{"hidden_size": 448, "head_dim": 64, "vocab_size": 15600, "norm": "layernorm", "qk_norm": false, "init": "normal", "init_std_o": 0.00506, "learning_rate": 0.00755, "lr_mult_o": 2.0, "lr_mult_down": 3.0, "beta1": 0.9, "lr_head": 0.00583, "max_seq_len": 1024, "doc_mask": true, "max_steps": 9351}
Each number is 128 + 32 x the weight over its row's rms, rounded and kept within 0 to 255. Layers, rows and columns count from 0. Numbers have three digits each. The size before them is the row's rms in percent of the matrix's.

# layer 10 MLP up, 1792x448, rms 0.0809, rows 1236-1342, columns 192-255
101:168081080129074059125088114196129131119141128118176102135118151111133141178150159136057118130122104135105106129124128118144117166123106152147190134123159145148133121109164213074127121134128186
101:060168095127155066105172169080122134108042029107116103134058122114114085132128108156098203096132140122116111077123113124119096104149121119113101141164157157173095090150113171136129112130111141
094:176194124114168134149110067107100166099109160085114117169122130055153134124118150122155216085148121160144071203074107124112076100122126100105145113128193107128130168180166086135157182127138106
097:116100154117139079128117142114119105058111091121129127135128142116148124123094064133094146113114129095074129084154143120098151124125141203091189109192160146138123169124139163145111078134122177
097:133124065113123125131179125123119161165109118099084135118112106120161090140110106166113114135129105121158112128123152136159117160194125213114105132190098128063133128170136122125133100111154110
098:122094128178077145112153172167146160088086105141200169084161125132072073070168098141145134071075134112199109073158108140112106114138134110182155115128122131116153100122186123155148139116040159
096:137195138111099186189131117118070085117144139059144105096130146143164052107142128144059118130129159121133066107130113111147161124116101135127124095102177096106161140172119158101128171106057123
101:184093099097154162107055165114112093137175071137165112173175157107128139094187127126092132162118161128105144160133139114151122096078179154126110203118169141122156149135086132204052101131113118
095:135198148110122146128119127120119145137132156165146196192174130129145092118167104128040159101097167073177176097124104144129126091120101103057160151219061172137115111154175091155096159108124122
097:105131127155094130135101089138117149128114137116129115165169169150141109107183081153180150089126146102167089156103096084160046170105169143132116169133094089155161155127090103124117159081078169
105:142112118172136143121130166137170149158048131154117162180095135106145084133124114100144107166099114119151177071172102145130092120178101054153118101219148131114140079096168165124145206121125123
101:088135117145104112147157201121126110109077116150158163146175038150060171128183047090118159097105148136135086147110101120153057138109101195140138112162124152174173127117139113159128097155122149
096:189098178135107058178155084100161095115091112136094125089119163143121144103142139125131100116154095145134208067152100123178118047126142114164098147166147084147097127105144137129152127091199088
096:158098186105134128127119110096147140141139216144161165122072125146120150162080137108137120121127126183210133109172139135125083093157151159147129111107061096162142178091125109061137158099140064
115:110155154122164135135105122122136137083093097079125085186145114111199100129070136086108098126141152112161125165174129166134134098149147168167127174166156060158119128095125161141158144194159115
092:114114078131098116147139153116159199174103095064119101167101112192115180111174056108095120114145107160141050128105114105127156214105122092110136142121117135107133032159122151169140149152141144
105:133116129156086138178147138141191110102117109136187107069101131068131147064115126128126172087126149109150122139159141086173125097127144090101166099121146116128149112119106149167106148160140106
095:088128133128123123179147121154105111115160141191106135069127102204115145125108070105085161099152102139140105125110123084111188137077133104121129078140155152178130202190155156127107105079160182
099:068149150090061119089111182141118166132130143153087101125124192113083142069056138171120176107163128095080145063109093116106098137130155106098086023069134091103081134186125124108178162110072122
098:171149163093128077077159130084120129150115147175151165127171136148124115106093138188181122147095174119152099088158132094165146163124108095181143135113177075118124117150153087106148181152160099
098:089162098095109113143109149122117127102124093112125079116114131089172126119132081171100127136115139099100114093163117114075073133105162156146141088160144183172135124157177169148147139125111093
101:143134112119135146097168119168153122140096162128066180154073162141141164098063116147136134101089110052181155173115128155118176165155137181105139146150161106108147159115134144124092176136189147
097:145143121117164091187126172101151126086107118085133119127154106119117085181089141148098166148139191139145166119156112075097154136087126113103145145136137132119194143129168133130080132155056216
103:105116082097103113110123149102128137144109135132169121102121175122089096113160080111122143131111097086132131159123154129056144128100152192088134140107116137083104139191061147078180146118151148
096:107122117094119133122123075115158151103143129105142130147170155078142133124096091161098154137142069131101126109067140090121111154123137183090139103123147111146082077148174148146117095126080133
105:127140143129160106146174160150108163135100097125136068124078135118106046118095114105148107194170153104103080137128147135156116130145206120169092128143103077117073131090086077189153183150132113
100:118141087161127154102062017123115158121113172120175098111166157092141139069117127114160162124114122165096161098117112091088106131141142126104116150075176095124106184107100131125122155141188109
096:160121130140071175096187172087116046076125117148158114132140129154173128055075080145147138096162122161154107122118107163191150074112090162142092124114051130123118117095125159121172189126122220
100:118096152112147149088099133069115149182086086074195174127149097154156093095132109098139172122143128156175153152130144129114200132112180085093100092114106123151118138125079139089140118087072133
104:100100088147139180127134127061118140133122141131136136135091133099107133138141124094165137177144097177116135144138110110113165099157073119137148163110168161130153128093147255165059128083160139
086:126150096162123118134105160115115075138164049084152130101115100099204132140132127143176155067132110070130109103145146138123144136057133089094084184150087174123158143167173164140116056119042097
091:084124109102138099105121167081158149114127100142133096156180093110096076083142116127106118158093138165102096086141091123135095108132207129144046106120159115152112136175106082129021163128110102
088:156190152109131108068178088157138112082126123059108165124168101080086141104163137084110085106061128100077135123101110097138154051101173154115137172201151145118126072134131101096100114099122102
096:103159065111152128064044131091176162161120093129127145123127129145079122106217129103166121171099197090094103061131091177097170101142150131104202128152125095115092103170094206099093108105099114
105:137109120155084119105183158164167123129137156123097115133102118125131139121126147136108120138114130124131077210232161112140165133126128170214132114107127123142150085124135122124180127099078181
095:143099116115110206060204126147108101062096105157084052137162146095125144077141102126126123144147079112167131132172158080111154113113107122108134155110090115152157144154081165073171100188150117
096:141167121121140127148168221175127145123134171102147136173115122148074124153146128164117141141121116133062169163178152127115050074096157121118194112123160135149196092148157119140153085105163119
113:144160122124115132102137138124059142099131144121099106171105114100130141075104102122077147130054136084139126118117110095109139143071073160087111133139131164066148113133151115124164141153088149
101:077142088082122078135168108118136148138135110167174098059065056066141125158120118152106159188084098103122158167078097137137098104157078154126154138116115183122135122202077169139075142097104156
103:116093172082169140082105092167148112097078160166083117112192084167135131135101157072137151156095116127141138168165144168093138092104153153141113071125087151152116096146136137202153137143095121
108:084113138106181103103116056109091095156152121179089122113092157153059135077093112110117089108099102117115114102122123104164112155080149109175105125115137072094134123145120180170158125146094157
103:148179119087136137181130129107115149077098185122106143172072100082133113160115073103153144094124138143180107098123186145146137143169135063109099066120132101137178174145126099165106113163182116
089:090164109072179148160138144112139131105125113109168100139093124144100093094107087162114143172097099156170066169208149128096051050110126175081119129180102127118129179127166162146157150110095085
100:119110129139151142102100098140108105088144095109130065088098174143126120088125153144112071081188168120129120052173075093148095154183168093134140144117178099106150136096062085153086116168165131
105:140136078224121098148145114134161137134099104073122097112081143207135123105123151125116076127057164132152115092141120040108156091139066123089096157146136121122144130108114170101137117091094151
102:120134118108150128148188100072116163129108168114137113127117104185075073106195137162121100142181127154151071111131151111134120125093132113167109165131219203085138166085127196105095104175086140
096:140165147103150118163129146183170106128164094122098080156126164167078052110125134153172126142068130124165143099121100092149099150106079161187095100115135130171095127182100163096096167131146110
106:090192139157141125206098102076169142122106150145074143136114173138102145134120171126163078144171079166104169077149090122097112115126106179137084076131166117046137141130131111134092144111109149
096:191106144113098097142121159058127158137143119119101167144129086107102094095126140137150156150069142122120103114168127172125090109162131124089135198098080120087160149125080120091159136148115078
096:131117129167185116132142154106128192097088144071106114167139139085068124128148095103189160160139136124137118106102104108173097112171159137082159097110093132113098111110159115098138053104153100
101:117133142124173131112155122103143148070134124113130086095149098177184155128131164108128151156060122090207152151115102114122155152148176142168142084170116241119133129096163143111153100090138151
098:147167095128119146102123165110096159118161107145115088135119158087136112068133115083153117177169126110132087154117206135121121131152145085075108101114133153120213149099130114147173180114108141
102:167198122145122121085147100058142083116091175135153167142083191170175134166164118121088160061182132081124089148109125099098113167158088118187108137207131211093132098139091071126160154080069137
102:130134148113197125024110114155103172124179117137131047099152082114115154077126127090112155090053117182066107133148125145111194159100100102119138143120152099143128124125182191131156123143120194
109:126108055115125121150136193091183161178042158199177129141123178155151135143112131152151172095169107103122111120092114168186161145097073140144116106199113143100117168110209185152111106045104128
097:116174109077125145109120168116091095111184104160163120121139072119105082121121108153121148162186192152142155148137159155122190100153168134108078125104199088079116178096108139133131096145181131
106:105161173092147141130082155155190088137150099081165121132157179115117094075113133104097171119145130143096140126126133064121185162087090167191133101095161079127162152138123101194119096128080208
101:132139154141121101135122112184151150046120135089125131150090181120067115195154170156153149167105165134126116098093130169127157151117068120159126052117144138128120091181112114157176140102109115
094:192127162176169161161113052119116115047153135116133183108093101098081107122113015112125142134118075209117163184121138105144144089148172090119177124132144113058150144162170151207118147120073160
108:100168156119108078085139128104121128121148127140163077133136172138105153132103098152119127134162083142116075162048118077209142130183183109186108104112110178181142108089122107080151145042100142
099:137081094106116169076125061140121115106108152120094117136062081125120137098164157119102132142178145170102112151161138113097122093113169130104159179173153134194101154155114127093126157100174126
094:125071114120145172105170149171153093109110112101086185123110137145136098181161106136140147127123083179117073150166194076123175195161117098144114111171117084039140079110121082150173076176103186
095:172175112163087103104127143153135178132190152119175178136153139182114116100156144111155167110109188207163129182186123164090119126139147112153128091129120092139071113089122140204118116103087123
093:111102122136115150143154134145137149083120180113142134114148095117174106124138122084151124110137214131045127138091122163105114120159215122169076086143156082131176087119130127084103161134101191
102:117146101141185130062158114084107128136111147122127103093140181163112101102106091163134188083074148137097115167086082125163097122094110123123109132133097174115132192101132099100161150163126138
095:131100161106140118145038124150159146131190165101158107157114093146124100093055103145068138146123122161123081146135135081120125100107168104100148135139118136114155182129197127103125142085147146
093:151108147220089131123161126085117056125141076113116160107127115098143114151139083155184103073098141140198155144079158113151091107154195175095108113098091148152121137068127133087170073089122107
106:126110105129121143123148110149048100151103058166179145164042182112134119137148132114125141087111176103124121169127081182179146109124078120211072084137133148073155093143144115130088107190164180
103:121119114144110115081066165166150156120115142127117192151155073065167127098141106127136139156105106083180117134081122181190189135100094190150104142169100088120125128148161178204098120113117144
092:107111094171109158172090097165117112137102086138159101090172077174094098093140112093100160151130100126166096135079124071129103073101081148147133183157111108139167095208132121112079170125139139
108:131136111138145155150107133121124104156139156095148112123174087091078116091112181161120124074167091149172215191123094170155157155139072134114147105156058139112117097117111128094186077132159149
096:076125142126106123169133134169201138109093117159116131115183138134150080126151130114112098154070122146131134119108115095131124121141156128152159127116152205113125074125145134129145149114123136
103:120183140050142179129157146139125134177085138063117118128133114159105068131184084126113204105102151120117104129119176099157076163103136151123123098185162114137119138162094099072155175127139118
103:119141171141117157122138147085140171128149113100079076099118115134087183094140191143139137110080160152157146207134204180083144121080068130086101083161132155112071116162111159157159106089165142
091:100153125142128138148145104129128147115145121107129078124131120115075139124121094148151142158163108147171117131171144161163125127122155139123123161128085120115185167171142105088034164101134107
104:192124095185139145179141184149148159119171072133158079168122131125123111126148142144179092142046135094098130142059161139111092156112139159129109102151089114076111096134099169167115117138138139
092:119111100189121124094141148137116074174134173173169112143112187101113128091118076156109122131109125124136109099062150095086135124158153096127087185152166062119125088141160128123151139173087154
099:118196149118085121149090195106120146188149115085075134123079203056128131055086129149123118065151095120081149129158118154148105093126139128140129146158103142168184101130171155133139182110145101
098:066101179120088156148131101112091153093133122125080127097109183099135145125185159081079166140132122163116164159158103163152142171102078132118101127169134116054102168144122159192103119163214135
099:132167118101142121084123097119174164179171144158100089156180138127152152107101122163150103141095150124085095148090156167188221130122095181103139089093141080104100171138136119157134109153123094
099:122201108097144213149125128155141146147103134140124176142109087151164142155154131103175141159123068093098112115092131153084135216148125126134152171100143122160128136179065104198183070138093184
104:082121104108163141104120148130132117139133155127127178187121162141142117069142132155107133070147122102092144159115171134171083115131089100119167131149131084091144121110158122092119152151121069
092:087144134146174154144122153161139134092108123128142164143152133036145139122118183084120170154126155113136114083169132120133161129102126101138156093184153115103162111152114092116155154160148105
091:161133165080103144119101169135143097094073120125161124124138168135157149124109141117135187127151135154095072138109126147141108143126219116148111144162100137183154181167104135063076119114134130
099:114101064177127148134140164095097133133121082110126196139142098116182150081129121100145179180176113152118146179162167153153101060106147112166087114114066130132132104163126146148137107191085161
096:153124146176104073113082080159132149150157122122105108137163151125117104088183105139132082170114098112106155092046074147148086102112154087197133146141159104102129129169115102111130091121112135
101:121127107094146153111153112071148139151117131152117126133155122062161123106111133096097172129075127130141088137144103127160094176102121144125169119102124144148118134172139154160137134164115122
091:092109123085141129128119147094131165147164181126114109119141121083144054076098094123145088099126117164141134106142124129108133164163086168143163094197065180112133069174175124166144100151143134
097:076133211096081196147119131046151116109135121104160102127142123092175118143124157156103097140103110186130128112093165099071195147069119111179147090131126137116040114101130184123151116171108141
102:156150132125117106137103163099150119110128091106100097140120181070124123105139129100147155133064103160107107152150095164116093113081087122125138046130196139178058101181140155099154109112069104
100:123138084128131146169115177109105155141115194135089108107065144128138159131172133158193183131147116077144140093127055151092160080159170119115101097132196070077146132154128125143102147134165117
092:124105059096117150144119112110110191148051129131225105106125169042152141099122090139117061138176153106098143080135160104123082149166120040148121147141076109108128146078197172129114101112147148
107:109235123131142158161154098128064148128118126147092130100189124131097103080144109215113148125121134121100179134146195157112185149046085119166114118118191137161133158166099174106108142172139107
094:163129067147127091119162112170109147116070155115127137184103135112084139161173058115152131154150147108131113185106092100125108134127126132089067061050128142177120110094172165152120104126105092
095:079150115081146136113082161150107147075118114115129158156075101190127082110159171060120167219126116152154176118114146095124118179126091098117118189140127138143164125132174084094158153110154107
097:157139124093143137148090132027097154113119166039166145121109169131174125149139095110164126127148149102139191103089075108088134073103210143137096129124123125133129095145180148138118179114101155
110:095098148180108140118190166089148112111146137128139155094059083062103114109138097122162191169128170170159152123115134130178108127106090132125118062111133126187093125117139142104169133077100127
100:172147199140144111083157161112190149114111084091107108124146096116148141067102080170108132123086064120145151122102133078109158123109162113113110088159141121094119144148091115108110150151121113
098:149134131143123118113141141165135098140128212084073153134102118122076132065100133131089121133132117103077073133130113122195118097116094114113082082129156081110110123159125124149128093175122121
096:151096085139189138129137129097114068153106133129160102128153128179113152129178153123206126098105129076126108153130108107153120150127121134107127000139169063138145141202104096181121050168171125
106:155139135093151142115123093141118188119187238135131145139116120163132119156120112133124138099136110124117191120137102120107127184129175178145126128155140131111150117153128126189100132141168082
102:114150110137159086116121097126144168123111118142113066128153103130161121107109111116096103123127149109126115151109057157140141161108125095127142118138149158167169093116123157118181122123105103
099:117116148124126166122123150124118094104143157221110090125110147142131095087152160218074148123149150117133127146174081145082070108184142115157088117150144104142164152136152152081052144112154086
101:117131070106158102115162111108122125156087142127103091155110109110115127107130073107126122126061109165129114088068140156101147121113153136148118099149133106107146137139116141119137105100105066
101:130136136205124167105105117185126106126188091101142118136126086117092142155166077132161193129081114139122123221135114109206101127097139097149057106112161189129137163174084112166133153125133138
105:126188090152143128178101129086074134141146093140143181127140123058071120095120129157133172107155077141125120111106173172118097113150126183163144089090162080149121169123100144103154205148163124
101:131109180189161133121134098160166170150076130125091086200089129126154141112148144160123143104116063104101135093078140186143158086144061129146114066086131135100117126164058135113151144174113093
# layer 10 MLP down (transposed), 1792x448, rms 0.0626, rows 1236-1342, columns 192-255
099:166104155107122138134069146177136127076160131149083075151173054131100223021021105168149143120091101126170137147185089116165151139089156112117123131150091141176099078099148156146111086129134108
103:195086147142080091089155171128096115159114159108133145114084104155071127125071161129096070119149164128093097127129115158082075131057210131129079099106141078117135105190159059128184163137117115
095:120116185101163118122109111123118076179136079201112143095166150120070163130157153144117149141089058105126126131101174085094160143086115091121151089099191144171097149124137129130119135133127147
099:100133148199129149107110171152065111095152138106108110110118144097105135143109128118102102123120114076088120094175167147162118207129099149123116174081134082132147141153112114051104062139091123
091:108144052154080124092101127142122173140173115131110137102119125112148139131111148104173135141106140125121122074146053132135052123128131136138110089094094217110160095140189099122152100133087144
098:170077112157124144091164076138099142157105092168140172140129095108113066118085168102116133079141193102113133109121075154086100106091135148148183103100177103199137137204154174119102100156157114
095:133128166120074084160163155057118108113140154141094104126139145187105039108152135098121068112132089123191158142147079213106173114117070143095145173143084116150140118098185145201086138110133091
108:143116097149130125164141160092121114108106163108137175120158147151076177138128106084150055195129168113123147074122072165163096192118088192174129152110095175049157099093062105060127229155055127
098:110042091150133056107133103083181130136136101127117129159116125098171136134146081160107065147122125078119114177148134138132140124161185093080117085124133182125154168144114115100161127113150080
086:137145178114132120086103063129177123097088126097173145173121104155103067136173096084180148068175101131148105096069147186117155086080132124115083131079146113155162153045168111118105099104150108
115:116038114076089118155098155133196136081136133160137142111109105113130078213101124092120120111091105175128150148172179125145083082136117107117141122091155171180167079124233132109120179109150094
115:126132084101131118120114109116172081193104101093150063181182102134115100106115137084131108094120133138174106138183162125119142061127182183156120127139103101115119102140181077121097158102073134
098:140127099165130149099118117067209148124083164159126097099112128125087060147143183081145104136065084146095084118101134070093151127105114120132088089118078142143135130084119122146105172140144141
076:042111153176118127094159117153201140166064165139093205090132159151122142098233083130123129144093112173139094133079118136204141097082132146152115088103102114113123160094078142100085153125165141
094:122091097137068082143133155087120116111107158089089111200129112116179090123115147058157092112134163145148155139094135144132174022114147136136158151134086137125077071142097116118164175171162107
090:128147178135162162088105129144159084128141091145147152126157111097144255100090152134183122118114139059138133147127156102117119128052144191107130130203129070111056068134103120109177060100118092
106:142162082157095131146104132170175111133124147104123172135125081149125255095144176096126158121159093191111117118124061175127173112133157146074167097133120181127110144165188152040093200115123105
089:104122135152122146123118123174083096187092106106108096135112151112177205119117135117132107155122127109153138062146122103134101170182132102177152151123155129125223132042134132061070123108159114
108:074082145135098122174099086109134143107065053132117152124146147109113098153070113093192098101087131148143100143158121126053148134095110091166103092099137153154129097164131091105112161102135082
100:138152144120167162110110141187122074118138126106168096118125130187129010175131148128062079164133093200145048121150160159137180158174167080127116113142132111123071150144135072125096107144078113
096:097114113096160147097091079110140155167104108089133155112086091158124192182149144179139117186154118187072087102190152083153134138137146116141166147171144120103152047094097124142102153131091060
103:104122130098133092141153058061128123149159092094097140139170111130136110108161173169174074139087128087132058122130090149165150147123186167126165111077088140095114176113102087108150093115081121
107:158079186107149135140120074099109101099098092223082160121080126175102115134116147154173155169097157109063133103087163171145161134093089144129145111151127123154092141095111106110119127116119106
104:099192130070145177129094165112127150130118101120122120175158143138113129152127103099148165130121090115155109119090116052112164096097169175130137133195089186179151164103092123149108170066150101
093:080123108125155104133119158108117096129144118089101160097149074131164205094166142143192133119101137103119126093174118099199167085136121129156096125107095199124201179148126157128119144148130078
107:157148081160179082116162092148118082177122180106134142146094112121124153130077104093125102143138129129154127136092174148184149103077098160118140191167098110097119112138136078079129129147129126
109:128130157198159155145109151135134154142183129139120186163218109109094020172078072138178108170126092114089058109132210147157101139129117136139069093100052138145196145096194107118181102118079138
099:090111075078076086138119113123122147078151149070137144098120130123121159179149186130150111130121171179112133126130179162149090153132162113073109147143085128140100128108129097118116144121121170
107:160173094062116125089134091161126134126102119141143153107097110103165108140129207147126115172194112097161155166087128128109184160141176112035115103064112175099052108114128142099102106124098188
105:052066156141081171161183206131126121087146086137110132106150130113122213136145088088166144183123101161065195088161132089084122142104139051154119102125171157153205168157177117129110109100105108
071:138132114120102135111159128129169114076085206181124113145111155107093255139110179129112116182124133100155120149110165135130118164138131195214154142161132127125080120100091175140143125130131179
088:102145141066161107093121103144139141180126119128142094159134154117092082157128085111124135143113082076195161155117115151160127128165126096150142153099112147130119142103182151102129138124164175
087:154105159144133159166145121136150116180204125170142158091074160153163164121130138127094138065138136126143136132148123145094120165156144140155134125129198142093127188105123112119148166126116149
099:160112174132123153079174109100009131149086114100126142121147141098074218160110135121108128143146125130143102159128137093152124063155082137109152122133120139088123129135100090125134146125167116
113:136163139123179148129136087149160120167170137132152169132190109127121118166108168042122112128126127121171143138140087096136106093157148085105170119081184122094136140183137121182103163117138104
091:104122142120166175107154112065121145146125192109167141045158209120072151174139118178160123129101163138122106183097162188149114094128124097155130067160061157140148146145150102159093122080090137
079:196109135055121086098096145101158111067134118158139141134133112194127226116180177104150130087129090076153148117096073132133106117114140133128143140137121097140093101060099155119164169124100142
118:095075109098131123118150090084174117212149149103098114106135137108167106064172114105158134162129116091134134130142161140195173074108154145123172145070142139078080123051143129153144112175086120
092:070107098135126112175047167105125134135114102147118114089118123111168103113169126131106137083114158040155094097085097098119084067146149090170101096112152099179133123120178133148093106110137141
109:232107100098117178074090089142119149084153112059129091094120074065158160184115099084113131164143132109116104177161134165068073171088141163100141136100146127120160168083169131122168119124150157
115:126099114141073124159178130126133148195043165130112177126084075156091255143073091012130095131148156110106147109190105165070125179128139074084162062172099168080145148137087109125155099150125101
109:143169113128159123114113168140182146198199066102092091170134178088128115153113063141084105125113137134156125134127121096118127137123096099117099116122148095185117201109157115121077113152122133
062:156116104144120102139132137111058099109129168170121187187127134110113063152126082118184120102102197165084155126140123144175131120132131137147152123142107160111078105162129101132123111181186132
101:134107162177168114054082142164180108114092166131154104105119163187098165202142100112117087101133107136153066133102142116167182178109112115114114150126082175148120139067157109098141142141122113
106:153140119067078121087096113067097118159120122124126139098111106152176130140160094100137096090119155136086135143112107103121111117112143142100123140134117140155176152079076179114169098135106172
102:120086143146112159136113175155134150123146144131101122130116082153084094115134131103159155088153107134122169101104142100121110154071063113154150120144147139133128062149057068147102131100103084
081:129112175124114110097132088074117177167114125120140153137086168172150138099187148106149097122096116076156117216089103135101179164103088144136127154133068131156106135147107103124170085065118155
112:131112163098093112159180106135138164096110145088070120115119056174156103109110148174144191119126170124096119165110154191161230125115138142107056148113152120151141144147171076114118082140218116
082:124103128189137152120091146116157150123142075139150080124110167100163216166113143106117139129150156154150168061169114084145108102146128150235118094150183178107153081175155179132102081117147095
103:162098162108130112175068079157121064129107127107149173069142129112107068170104123106070144093131116155121128134132128147065159134119186144125042119150094101126108056130140152139120128204135119
099:103156118096131161094184160163115093147151119114092148175142132097130185170140184148166092126153150099146179142119136117103070156103078098114127150118110112112135151159130140110138117128184124
103:185144158108090155117128160148166114096147094137145105133042150157144098150180077093141067162100086136154136088106162085137165165101148192172109122107120096175091154108118137116112046159145128
112:056194119149156100095125139134120128140120115115178134124081153094160186137167122103121083135114114120192139072135190189128173097155133115172108121142159142118149121183092119124170105183123103
084:145122154129027167156125093187117077109116111164111150105168158130098113119090192081108176089162155141170093137135071125117111103138136133098113081144170110188093171157083117096153125155154126
117:160123136118152133017160132099087121150102099146063143151114123105150129172091136107145120130106132119107120155115065073152090108135119145097157135136142177098137097135102121106148140115128133
093:151117133169080127131081124098216153150063094114144180089117096160102128154122149054184098152052113124113161097155104085035140108131137166072123101105121151084147106152149150129147129143100099
112:114148180144140118127163135102139145180120152095135131106104115145108016149018132100146168126080091155141112123111147115133103131092160113126127081129100085109138092106154125097146101047122088
100:095149068133099151156121120156128135185164118108095164092086143127129069123086105110118147140116152117084140143174123148103101137084150160154071087129106111165155143102121123053117052122187163
094:141199155135109123083100127118152104157144122053154057121072120069149149203097120146064116171117161135096106067126096139070085131167120122147142123099192151106150114111095122094069143095117118
113:151121167127078111145104179165120120123126110061165116122138129132163083138157066129112189079156093119134155113168130156160139156152102166142170146138105145168108133145075077210134105165134104
102:122129136083141154139127058152051107092120133099136158136155114166160245109119120166120196090111133151090148125154148103102081174117113079075124129152107123151134098101056128189123099130139111
098:120154091129082124097145122131141126104127124088122173117163166154098115082049128149170158110104107130141183169120107156169119070076112078107109161159161097110118111139124176082088144123107120
085:113084110150109163118134091081140098108133162065080203109154172143138135124117092076091052115251142114096136117107169090138149167152120091124136136118123106095142125181172109080146125163165118
098:093111100106123144094138143170162219123211124064104106161128166139114084158144109124158109145198164126162066101107155086138158103094094122076122142090123160098109143056176108143094152183076103
093:127159105180054152163120149149137172102166098088094121054056069117197108197131132091120099153151110155126156164095139095114126088123131121114130137138116121100065138064097092118115148142158135
088:135137153148170160146121095097108094106095089165075123095122161109175084134145128163119133108133159159148157126078108141109171085167082117169130105118161127146093115140107138191058168169139112
099:098156144059173172128105128144148123124076134147188129133171147177121121158155084075154113141107088143123151199131106101161176097137129114069134098176144130092152091132153086143147142146098125
111:116163189167104087074124120101116184084106048144161132112137144082073127107080113142113105110180155115117145111100151195115135114127108107117141153125117219142107115129189160145119154102095120
117:120142153110054153150115097158149127134098177085120146131124101133133071144118089117106147118093139109113172149129193186120199099136124134119038140089114118138107157112165143141128125081184078
097:130187097112138184142153145137118132166079102145133145131186139149134032137071113108063133107109125130102171110149138149107109207132163149116109181088082143139113127109106148135114144134172107
107:127159094164217078101108123095147158083133095150139110134106156130091144145125089118116166157151105092122200141152140124095170160090124146141140145169165123122140044167147109154127161149139123
098:115108152079144073109103120117080106100116138077142136175170090137126050141086106137118162135105071124129084136143207056102119152089065189181146130053085129156127155127151200134117119180071046
109:123112103109133174140131128131057165137124151119132151142093111120064125108173072130144122122102157151142056107125115064098117098105128048119073070014094148177064154090179152126128166147138069
116:110126099120096172134077176127072113112110138090096136128120095067130093151135143117147096070081157145162133118167089120147115132132161158130098129108127118150154106160162102089154152055148092
089:120097173130121149107078120111179094144118170149085160155166079173123242167160120181151058061097081164070179110068147141091112140161146142168136104092063132133124079118093148099112157146143161
114:106193136032133189116164112130122123136121133190099092078164163130146169104144149153086177173114118132071132178126080219093124136145118152143117121138112132111191105102181100133066216099073142
100:134139133200128106172187109168159077091146132081105132085133157091117110131106119136092185143152122125139134164126135133214079098099180166125104087078142168174106183154084102086108202118130083
081:116157083128071082132182095132105062118135164103087136141172101174093110135118095132122095109090138127102118127115103133176149188130157194152112127141165200119137156139144154155130148178067154
102:123159121114176124084068095107132104137141149150252112177149159143109153140060096133141146079150100112128149163141131089195120081106110117202054176096074137079146125143158135126128183144109121
099:134088132126169174183136127148126100075124080143096168119144119133149141062099094149148097130145107148101083062121163074162092176103108057132088161161171104147149216103164119121081162119113090
094:147140151122089178097096132224165110068151144142198164136119114118144166178123160141066159052133158098173115149126134140107123077142119130115170142117121173148113126097119117167153108127074072
112:109136142108071124091115119069142168168132174087156176119117108113190113208115113105149145119121171086117109124132097204132088137085158180100155109128147127117095091080077124105143130155126161
084:141121146112088083143141135112072161119113124175105125076098041137158255102204159127137020085138128146138098119116096130219161157111137129148133161056108194180112177107108128121159094132092186
079:117162136175122189104140092133167103175120084093133125152133121150177255120109121184148099146119150159122162124172158089186145097167102068162086127116150092142157133149095132167122124103114167
107:071151190135100083101154118090157149143194065125108185088094132107093140109159113091098159179142088127141148126135139120073145137103108127135185154081150100128107138112123090112171089105097120
093:169082158078136159159133169142111185091151167130108133153133140096144098052018162130133139114118090096168062093151087092110124163074121140132101144079132133130196143119104138131118134120121117
109:159153092108154131189122131120106145135106152126086065208164075121097149114149175077104140140117146098110166137172164144099131136162100093116033173126098189087110085140148104141106166050115095
089:129170095162139131123134125131152120143113150118160188147124094141157196132166164151140093164134142069072135120131133141171119163136177138080163132117147131051163132141168167100204123117136133
100:145098147142112077186133157165144078133171067161117105107141102112112178111136156156103089118088147175115108100110126149080100128155146086114123077141132123203204145058111115141083148082132116
105:125099134119084133122139147100151152189220077163150101093105089111158139106170149096132131102180129188127142073149168144104146098099140140137155133050136102142079111116113105121177051150074142
100:095169131103150166147132117061095122160169121086158122135112109078165255089057080132091120134115195140108124114106146071152113108105153084155131183163143171093119090124123145117057156125089138
079:153167133150124128122134141122113142105164118130101056148151123156124125142085136115168177085145115201100173192138126100152151145144089188160093116153175122128134120109134138191149137142140064
108:143141115145055150125188146133204134155094109119163087074197111130110133105131124087140111159177167169187141137087148080094124127115149131039135122165113089121147105124115086090085093114134085
088:131155150094101143087120117162124094124139140163092142090084072117169111086101091118113141179175179058070149092118152133131135124108112093091110109161065135117182091135137200068103127131131148
096:081196101088049155147158090127087161170154138117141169073173113123178002118177166166086078109169112119097113119105129090054084102142120172133156148065154091171175124104095137157096110189144090
099:113086146126099138081172105127173124117130197157123188129146097115123167148156155122187182129133094131150136100249166143126141119159046077104129130108170121174121089148059094075105096057136137
118:115108137150099121095128073157110096091167173155174098091156138166093142128094068126093072144076159112152117152160060136162084134107110128165176142131133097142118081123120099127144118156133116
104:134147097160146119110162105092085119194141137112125141147113143088097198116106118181118141120143169119133099146112132124108102095098115128095187120045144145169150091122121124118154160126152113
104:187108094125057154141157080222112134116131176110118111169140105102140096175070128045113122163105144109167133124102132127106079110177076131108192129125081155137117172090149104099132086087099127
101:108128119076138127085159121149160154177088125133079174211174086147116157138127154155170056134083099125112092162128092086165122127089133106105113142092140088145116166148119196034175141144155092
101:090110165081095104106070101081119119118125152124067112098154105102136097113201128122175083082103082060135121163100102188088074162125171045060145124088073142159115176212144185157155152098149012
113:167119133118099119129111106139117091103154122160099144082109093132080173100122163143096123129132133097157138124108179170159110074082148136101120109093090127130168123109105089147119088109163111
078:101176128123124098209143126141147145143130162074163150160143127134112136146143113083150118182144056064111145151135163145142120113141081147102140101184110139124120113153120096172122103165103170
107:117119134088059166121170116099157113147127119103083137159131126103116132129116139088099150123098162128118124169197118060175143169148162108088178141169048119138124141130106079169177160156168089
111:114143099107162083087131118171160130084098119071151146155098154085149165146163125087169147155148109151081054109128139108163098150074173151169115113039142126149146131138100160072106080133094068
108:127176174156062108122092098102153123075111197114120109093127128051090109132167162117109097139191106166159129106144086111137086165078164127124083092188129130100130141110144172107143092154116067
104:118129123133103041150133133164090100139158096143172165117139167093122090148104118168135123175162081132123202098127128112131151152114166133099109102133078169142200174068173107162092130147073137